config.yaml
head_dim: 32
intermediate_size: 448
norm: "rmsnorm"
norm_eps: 1e-05
positions: "rope"
qk_norm: false
tie_word_embeddings: false
init_std_up: 0.089
init_std_down: 0.0
learning_rate: 0.00169
batch_tokens: 16384
Each number is 500 + 50 x the weight over its row's rms, rounded and kept within 0 to 999. Layers, rows and columns count from 0. Numbers have three digits each. The size before them is the row's rms in percent of the matrix's.

# layer 5 attention key, 128x128, rms 0.127, rows 0-127, columns 0-63
100:500546441453539578408433468496603535475408507568524460460407526513478509565505587467465505574446431536541510470548530468417611552569466472447535494579531463486509432538463555547594482497467579
095:497545551505492460523537491534403493488450433531547609436530435602463574489572476556472538457497521523543503521541415543520483496422443473527523455392449466470509485486490452484381554418569485
103:525588529518491443549519559558378472482486457526524585533515474536458501560539519523471605369607538485545476536521380506523441472394432487488560540478445485491449513475457511492438569497542458
107:463466483485505524442515421505628471443518525515489476564395560464503386457478547515512426566437446523476502467516555466432509488569565424493485461507563499485562469501512530493558399570446529
066:472455478553522522436578469475494524432569550494533433510484511456508487491492439614567332576454520447418544467503613441553486546554475505512466449447544541493571479500439489491471458422452466
053:403492506464416478450392486599561473538443518528508479515504541491568536532460552433499541557495527611500480503583600497510551529624540423500423460547576468551602511441502477522511450486491505
078:527410520447493488541484502560584556516477537531443564532583575354587527564452514442518511539547508452514483476485522517516559483584591561423477454570490480581568529469529498498545459668479498
083:510472445510421387431559456508551456365509414515503507570536521529501501432485488560492478459487500442531429533517480394530526513546493559570540527518535487516502357534430543511523513423547526
102:478555501492476461521397454573512470500525476466593550400523460460533516543456423474450468482412574557518470505600601483503493467416487449468587478422517563500555600496498466480451508515473509
088:614485468523511515530559576452414499503500452540474541558434494502465476502559474538503543473548548436567501597424411484587489467435392616455557509460431500509505459488527532507434549548550467
092:500438452518480575543612539488541538504561490467512561510429509434569429514432545464531473441494515453495502523537578486517535507482509535480555598484541497555542578526597513525510483601458464
074:490401506531450555468488435420627552495520551433509406438466491445532506410458538466522423579472470492450528510563588483492543511491539506461393469448557451553516543536558528488484499456430509
124:569544542511514450496490557490389487507410473505515555520567455592486612545513481530496584452596588528511448501494420493508439522445398539519520507550432521412489516467442460538507613418546422
191:453415450466493532475455453474637511498510530504482453475429522422532465471489518474499405565394452519457560475525583486447538515584602467454436462508547510568554465515549496515566438538446524
070:580559439482465539541544576523515473516487514432452547542455445460500445482491494425428468492402471581567552440489409418505470496436441557560505466412521496525459471707487394522511460506538554
088:551563526464374541472464535483519578510464579518560470525531449458486406412542475492518496564506447535569523465404484604571371501541487482431495538465438540573416396455480533445494450492558479
080:523544411575569569402518489539486444461508575364516469456384459579438451505546502407515472489468516506456502448531456511549525454451424533514541459464553538527467526488467512498536470465532488
075:587381412566608478465428494425515529467489431480503537452526604538521535523505437440504483550443542472488473480525532497484463533465525457532564516368547466505528452517458534603562513544430500
075:428546446530500438517454527523489482535428573421473554509504473413532507505544453451599491553519521497458470490501516505448535440569569528504430358566530436508499508483483521521513393501425403
086:443515559491442580500411529523518508619482518555525502508643440497557494444586504542562491494545542519593510545524600555520408442521501474425499564578474398513416526530607460469490627531552460
069:525388545475562500526528463521521519490432473456512519379435503582430562506496494526599459406473481598533534505543537509525523532495424481449391562558475541489495593515532416526418517541424390
083:497506522455546542504509500539500533558438530617497567542605532562521516438542535395413539593551499487473507526410504508502520518575534542436435504528416549508471505526529431448590463572466519
082:529431558568557496576435444486512556537510450535481431440491531558505560547465538385419527546546486444610532494492493560513523516409458515484528542539427488551377482527574530410499504507499565
079:556602436570593468434550542538533442453539535447508598551445440419426445547591542478513516541491520509529439488518402435450472424547519519506518490519613498584486559498441473496519496487466534
076:531517555476454480563524534507475485488480513498481571469539466408525606531464481490475502434413399456508552544518581515454553404556556471414459456520533539488516605493488510515428493545436476
074:534508459408554479527494478506515616527451495517446363469600475578443472507455556582489402525511474541524537506561530510505485522464539468490493457532523464463455535501608446465484526514440534
078:517501466461535483475500492515530484548427467473478567442450539469612509503477506474527514513516517572421551516562588483506531492533488515498485455474526544559497470534484484566579412558374472
084:504444398517479484530469516522489475438596445510449507488504596604596461486474458608548486505564425486502479489413484600592488505544611570502483593354517453487504481494459565513496486529509527
081:495525509544413479489541465460410524532566561466495435372582518506406620453546491577456537439497464525405500463494486578568501538434415495454549485465466482529509574441489520490415512504469474
078:527525496509459587425499562514434499562416578489548574487473490419501556523561469487524465443438493438508525517461555612606444529490499500371476533549466471567457508480576550455437435500511470
078:526458446582503471511420523431451498483511502488390455471449534465574518499504446550587513530435489441547488468499436626524522553458511524471484496387557501475383437419521622501565470519477523
071:386557507523464474529530492475522431414432471483498407536476567509535487481459496543424494539427494524466452464563468445359506391516476383593435536441491514431500476511452523512486501469444495
077:457602534583442519502553572507441461562471519510603514448507499525428579494476486532537545446512506658428582500514504433478499464468538480459506487497436432451521461480442421478410417344459517
067:440514436511444523486465513516486508449482452501559480466542531480548506550480517543477491538547449436520496375503490508488416534474564458471422435527447423527510456466522498477401559609570568
086:499568526517516423548594554458409501581401537511512551526539484548414530517503494507497504448518549518402545519431496492577519447479487500507562475517460512438465546473497445518511568385459427
077:538501493511567429562555519515462464563524532486503602611533469505494484482432545526525562451508504473435451533534440510479497439429474575633557562475416521531444582480445529555560492450600401
106:465498488529509486377447495437582507485577535531505471462453524506551497424568443496478450601476553503462584398493560572476495579603529535435479466499528484471586430520490538484483389490421574
148:464474465408572492488451469464620542503485552561452422457420499440532488446558468507522329548454516530484600413511558469490570505606570527436491479491443511548534414474563506495499382529455513
113:481508425446394489529488467536501445461414415486491494581535460480465524551519552560496503588476506500543447538581500515462552439520562387545409618477486449580436445504460435552477562491494484
124:555479564638419496452530454533520536437509447442506538473551414528543381566447515503579481501422556525498482434536418467573497523585492451543544522537537444540465507515491450553456509542451469
092:471482456465539519453426445535509469525410566503539521460455565627601597461563440474418502568486551501492569481531541473531489508452512501573539558459539612522594463538514426557618513487470375
100:437550500520481520543563599428430566578472465476533480483591452479424517540460527556516504508492540545391492448509479517486496432474488506458476405600446448369501504526492490490388503462427595
116:513424538496549421462513426546532433456516558537486554557460502552481556444601366451569455487467407513411490600519515471609483478494469540582520568414438509566489584516466512506500476447575445
120:519535408462580487381509491475576491498536588499505455425396514534505525427531476483530436494481457575427589393509520495472434489663557549545471445385463538550559406503464587534501388493496498
103:494496512585474547527528478444403612535595448467455488488596547494454473555475557426479557520533515470578509526411443479502541570434485464457516456569540442437491475515530503473532485551427542
078:511519487534507551415551457472591527504561521442505495485492549525442555483561430463506398514423566538498581436481475446505474556432538454518638502447536462497488448506517565477565450527517472
101:526603530484519521476572484497452503418614555470466450450511515496490520514431477438408561542464515513363487488520502546475490548498604493558554408523469576486514506491449589462574529504463519
110:430463531416490540489535553513538478512400543511516454494529438516437557491527596477490565492464495490514429536571552520452402513421490552434473551559466594513535610464471512467501519495542456
121:411500595504453464459600545468540509482457509499562498482428481520491500430581460550544524545409508529579509521512581460525460471480410475487609481487455534435539502506480435459414492475486583
118:625551450610462517460460468481509466480610577447455515500555472478491556516512545440538537486599523467492608490516452546506493451632600487541464453483574451520451533527539629544505453448527486
121:499453400434551461587458534464491517559471346555518508500505466482525485502533516504509350530571471488564505537527487553584585482437515464488505529510339506463498497501642500563466549542518516
112:538485461492468496546489487503464622508506581564556556470485482439508503521533492618484412485526538572420488533486599560506510491513404564434497538455498603515523612500506499528535556477496527
109:509469461462516498536499488512483592567415453496517461447565544479584528461456468496475373428534521494479555535459489471462537542538479449483544503464484513494570472436535440588622535605506525
106:508446477463472500422546537479488490489539615505512446570502506455507439531476590488432530464534491437427454561435528445427474585417506519541476548588514440535442413440441536444538480533544469
125:504528460489433496423462520517539500515539465472433475555614436526508478485501566442482521478473492535551465491468503574549426478545520508484480606553608523536392468477457478476630499591570538
133:553526591529486463394445555500556530544500442468497410427660450568487483403550376473524464457449631473538542492470510569545393506497465506436547506453555496474499516512560479515590542465587549
118:635492563511583519508533498549502494471506582564452437524427559458491464560552491448472482475585465521517551577427462471532531557444519500500492491562497482518485464549510542410535512494555539
109:446514486497479504507623577482529528525462419501413532555501521517420501490527543471634504484554425482581450528422496452467445534574521463537505515542447432519453379475492455422469503527503530
124:503516535539539475532525482489500468413413497469475404439475496513451421479422505485490669510449475496528461475490561425500567423580488426538469425584496414529629498503517467496428514495478532
107:530477502456469539430527493541500510523447568464483481574506509504524464482462533516461522543414501535548498466434457493529546455473420495514541506554628488558450477495424459484662465562592522
119:527540537450502439527534541445506522531523513500478425546573525419486493610356550431508481452521479505430436505453551516502559495564472528529454434584539446508547563454489500594575488593526557
115:516526546462459464558535469530492492450466516634461555532387477440558499464530491583537576589435493594587488513505499558563481499519493522512528492527437474543535593571550446477475523543509510
106:484544479509561509468553449443438469492503448424527429432468461606502457528427502482416500508403461524412416482542491557515509529429430484572582464544453587471514514574505523507484583586431518
110:503496431526543474510522440508456468453565440443492399491454483615545382492453482487515519538402451546525425474495524560602561441467437456535555440484586483490455455583481441492502421528463551
071:514478619629571561502557489546478558469512461542396451439507530559489571522476508535504474454495411511505585509529503437658431488435485521540534448513440481523511399586503530567573593480592533
122:549544524500388489533455500509483460420397509513624589495487383487473508508532542452409520543520598542492430516582536504452531504504497460481433537460548565519527572474488439528445462464539485
115:609507546505366460560525512567467408439378500570556570527509414509527492564483596461397557478507512487548422530560525547536434471485513486559496560505530471506461509497408482461483498486570511
186:565517528509435447515522464555451416424439479595587579580484391519550509571542561429401529486552426468509431550563539544541477505449460450558515538514481509524465512465436445480521523504558437
096:460485456525533554490482577406491581538583558364476455421492546551478490428558406548572315520491566501464562458475515462420513520453518531482470505486539509465546459506494533528487442490480583
081:516495527461420433447455439588471412477421480611572522585468461504550506533449600446408608492499479471529452576597543562509522447520436491549460478570460513584483519496470462442480481509488499
094:559490500549436492550497627497524521477485455442531486468495458534528500522527482460503464385518389530467605534609551495500577521515547537449516497491514519510416472492537475482406446466523498
101:462469583497524510459439518488507520545490494616549554468484443385579552600462516494504623470498574543559431443505462467357505449501484571497529479471433491449605480490550565504489529464509548
082:510583500493441499483473484452528442464400513502600514501481505446509589540510548562408520486504504569442516493509632594475490452503506473469483545544610467493509511455506552445564498465521552
088:459564603494367524517465508531499554506387505470492447513555557454504566575455470498403561518489555518531475533451476488460410510433503542533504459556483470524552564470460565513466401495535517
097:440476472445526496499540583442560554602491543408390437401514585467499534460468536545548489534513489571450554483507505518481514532557581567475493392530443446543519457560533501456472454535438512
084:546482447473472447523475375623475382469395457553552564516528423514533499575504552457487567453484448497458456535540490533510486482537472500556519525572438498525506471470449414469556544492549428
170:539502494502438475523532452524448404462442468594599562568494374519537502575567548418459583502537444447489397557534497532486465484453429497506491548515458529542455530456419491469518524498576432
226:427461467469549527466470552466547584516548518434437404448499610492457477448486405538562308530426522522481560439485492485460535551535587527462463414455486479501539417509566511540475461524458528
083:489487537420505507413499357429479455506482519587543498539486480514496610529487569497523461539505615465551527499448455486493366459465476495427516530458448598465526528427475508511591512568484491
088:484516469545499572422489611422541538418476493328500479517612472548565508528553431502498497459431491495465480505469535565423540540424559504526518509475546590489530521516437445550424505496440552
089:518536509495467423515489375605504468572473564641490500488438457433449564472453501520481412541473576515436584537512461490502442511570426491508559559610404462564497498504554552485490543542596434
099:609517508544571484565534628476458481480518513391509533481498418637534536431577415547555498410521460501420562486545593526475562512568479476478494554466529496405498472535463466498540538442536425
100:424467429429517486509469449532560499577471427638457518575489565526484470442419553489451560538556474529531480503467406504520482398569468486487491531578500485594446449546536496480498551511458457
096:590491487373530442469424415499534544562501426585470584485513562503540500512439533467493556526566492522472391420447437554449555489586477521482508525499449574473504529510526529531509409539471546
089:403455481449470528526501432503524480621463493591546517533541531481491516405550463500497473674567412481490510527400456488499412493517427479550506419628470414484468418562473436486542447501382581
088:428426494513425500447496550548481377489536480446512447469510562483445491464431382474562505559468499498509509628462473488483522552510518427541503428533589442561491500559468513473556457538405534
082:533483476429438421468506420486547502647524492553503602540460461479564460466476483494529564518489541472542400461470420478483571486616435532423530554491546459527457480538466570457597536514413506
084:514475482502481522530542424553547532442483517538474536584494507546494456416383538502569533461473533560557542503487481466531493450476445464536509433572476388506465514550493467482557602538432552
079:544401525447461493503447545536537440479584429570461521531563575503564422605437538494529603404563472567626426481547403515387623465488476497517484463518532496519467504531553513488491476559518515
085:613477611468465519583520503495543534525455469517459621455465451458389583576489516462466545601542531467504453478474501505521435611519500491547499553482467392468477474524512522460422456480588452
091:449498563524455582486482538444537491436540472364531533514574544484461491477585430464529504483472480508583483467511471508466537518441576446497545506568474475387439502533567491511459470445478483
084:558477559486363580510530545428548471471496478374529478500589481438521498508517520430540484511487482471567487522586445411497557541424502486547520507541507465517392512473574562563523412516532510
083:525467628547500461505554437479447447613567523534508523508480493511472559470605457522471559532495501450454534431437534478522486482543477538560482522538490470442500435540495439479414475446518473
087:610520503555487450486552547465525519443550467396588503456540506480539540526568510549499443425524527451435503526575466449437582513459527539447509537513558627464485472487536502552501405479564569
083:507484468540487522561496554455488561469562491431516556460488450547549455460557563520462531481524457476573558487613513448586541416407505554486496459442527523468486471506522482477460464484547391
088:333507433553478598439536576464529484444491468442533396539535484506460508456640487490479494464484448470509539581481509576507474536476537421509420397503509528542454464491459413476458533501482441
111:541470452458442473490465427401591601566514502420501549485478465475465595448505554483532475594472492521456532633519562469479530559538577492475404400475511510491468531547583483446574469475536425
102:513565528547501465501507509505409505543507442506469569570520431494517503465549508524481606453613558472495506519401542548504492482448405551440487524508508541480505515485461503462507590448517454
112:517579500526466493488524561572403471530461474543521578567577471527491532513545510574482605427596519471476434507423513526531482470455428544492509566480519457499437497479486475500524612452509455
094:498423441529543515451505447447604531478555532503503424435397566459519503509484509439494409541458448496502561469566524505470504543558593488500495401475512527496591448540519479477497407520482554
139:549592535480463471496548523515444510523474447541548567602559491494513525481508485579489538379602545448535446490438467519543478499391429548471521602475509540500482447450488506515515587413495432
186:494426447468520529503422452485618517477538494452446467420475540452495488512481531423529400577395443535505524547542556449443553505544571455532429421539512499548526500531548514519527441515478525
085:517530523602554529450533503524463509521509515520516409526528530515466471406497439568472443571454555362505516427531543549560406470505471550438463407459483460487527510489492429503565499513447576
080:456491504559403473531456500544555508441514588497477515508481553440370510493512507547468469459474514446473508562407533499463442562527613517504424468495556558516607533468478456492581411541476502
124:484610523481529432454522557552369448512481520530518533582521478498505537504565502561503563431577500463482471482499485604512482483496433499420538497454515519426515529491470474447508573481517484
087:495609483468476498528566547564432464486480467532509517571547448541515497525505491547463547398601544458498452487437497497516458481416451540524518596521478456484456532454469495497458609433508488
068:415433482522493583407417427465547540467544566551463500416547565499498461428490473529504474543450560492496532535437590546543505497578520532523463546481579503584465576472497462513576487450456552
087:499525504578517497487519516477394532516509503556501516543450417493510498463496411495437579453585605362509484425423465615536407431488435527399529534475464572461524494471503469432461526465503489
064:511523517476502526565471511521511481473434451452542593536577474586434525509453524520486623452485479502501411514432517503522509497453389532563464586466474446551429531522470554565578628422438448
050:502470472414486542461482468465520505434457547563581402443423527479579459542473516546467326456394436525525516474482407517466482572548556442492522494511529525512551441488505500530462481532527506
090:521491531391562540546534543560480438433503463551559499588498436547595447472531446527510412527433395506510465425500466503592497504462473531525474558539539413515397438453558524570497628554520480
083:556537526598507527330530498508493492470574551489501507436585480488474460479549480429539459443530544577568642530506491484530424524533479563460459497554477419548442468516541487405467515424572492
085:433534488433572471505555556481484501515565532460482428454552517570639482515480514431479498474487466571518447472510506518509535494430404448514624499586480547454547529533530450586509441549513598
091:480535460437519536531497573474504521452573508506442486521580488415466416525398499543512469466497425469540481429483557487558474560439458472515456550588579533444499492477567464505595581565589561
081:450453498453465580339475446508578515532520585458489494500449391377503487522569573547487478524448487530449560475536559498446516547553534550431424405550555466559493516460507518491582478575507465
082:525492414555593569460515521497436514499468506536459450505477565521567389441431506448465611482521522414462446590444440514568522459516440500491455553478517503546568473626482483473462459498550543
088:421443501499506516467457443480493453567493544451463447435465435404437516371545488419473533624392420500502545487507499505437500515565451505590482436481539508482512618485486560542468462551483456
086:488469476524333479472449542436517634526533508428426564513651411433501522530549612482491503517594561449498592573474531497434461593595540531522375464463529482527492494510529542512554510543495438
079:491436553553486431476491611566524550533517539488500495503595490478551539532472492522487447540457509539455489511543540614449437471501481532450538476511536547506527493485497437455552353499449474
090:583502585501426560569427457496518488491547480561490585576502463495402533531472529509517384452500490553539469463436454492597498448472442504513448611450518431583438451466479543540477648478534494
100:522554507555430455514515507477518593504596470474492557531628404456505491532518494454545503465594566502515574448486429542586435480470493612443512599459433523537408396439524471517578599465502527
083:543535449494580487576426437476504483494453466521538500538437451484509445451411464521485547507523524492488408456474475519494602383546440445462488525446500427478458412519458593514444639532485520
082:504467463495501596518431533555521443484543505517490503522477622598587566511498461485502459619463401591533441599545507477466587529430483461528528541494541435469504529459581514495475460450490494
078:519546583494516461522570529565501434448476444528495436523489563463514445433525470497530440528430481497649500476454555568487429533399516555571522511546436501467516457505480475482527455505496454
078:454532445542523521475476580435512529508444440400459502456465533482562512483462601507514519510490451456527466550495572518408534612589532462479451374510537532559505463544481525467463482563471470
100:404522477461618505511439494506531472446507553504507474473523521507572447449504405458499494509492517519506480488515558538575474367552565516478592499545444548447581586497515462556539473561490565
084:492458497488483471486427456544545478425550475549451489508395532504451503577523494483555431482438576561530526511507529522540527534433519550447489499434456537530448560542529510394500487408559507
081:567538442607470543515402488510492543574464508482521500524444528408532522552482590459478608442531594424593510536499491484450481468526537467429584410486448523452523466537473559424364467484524469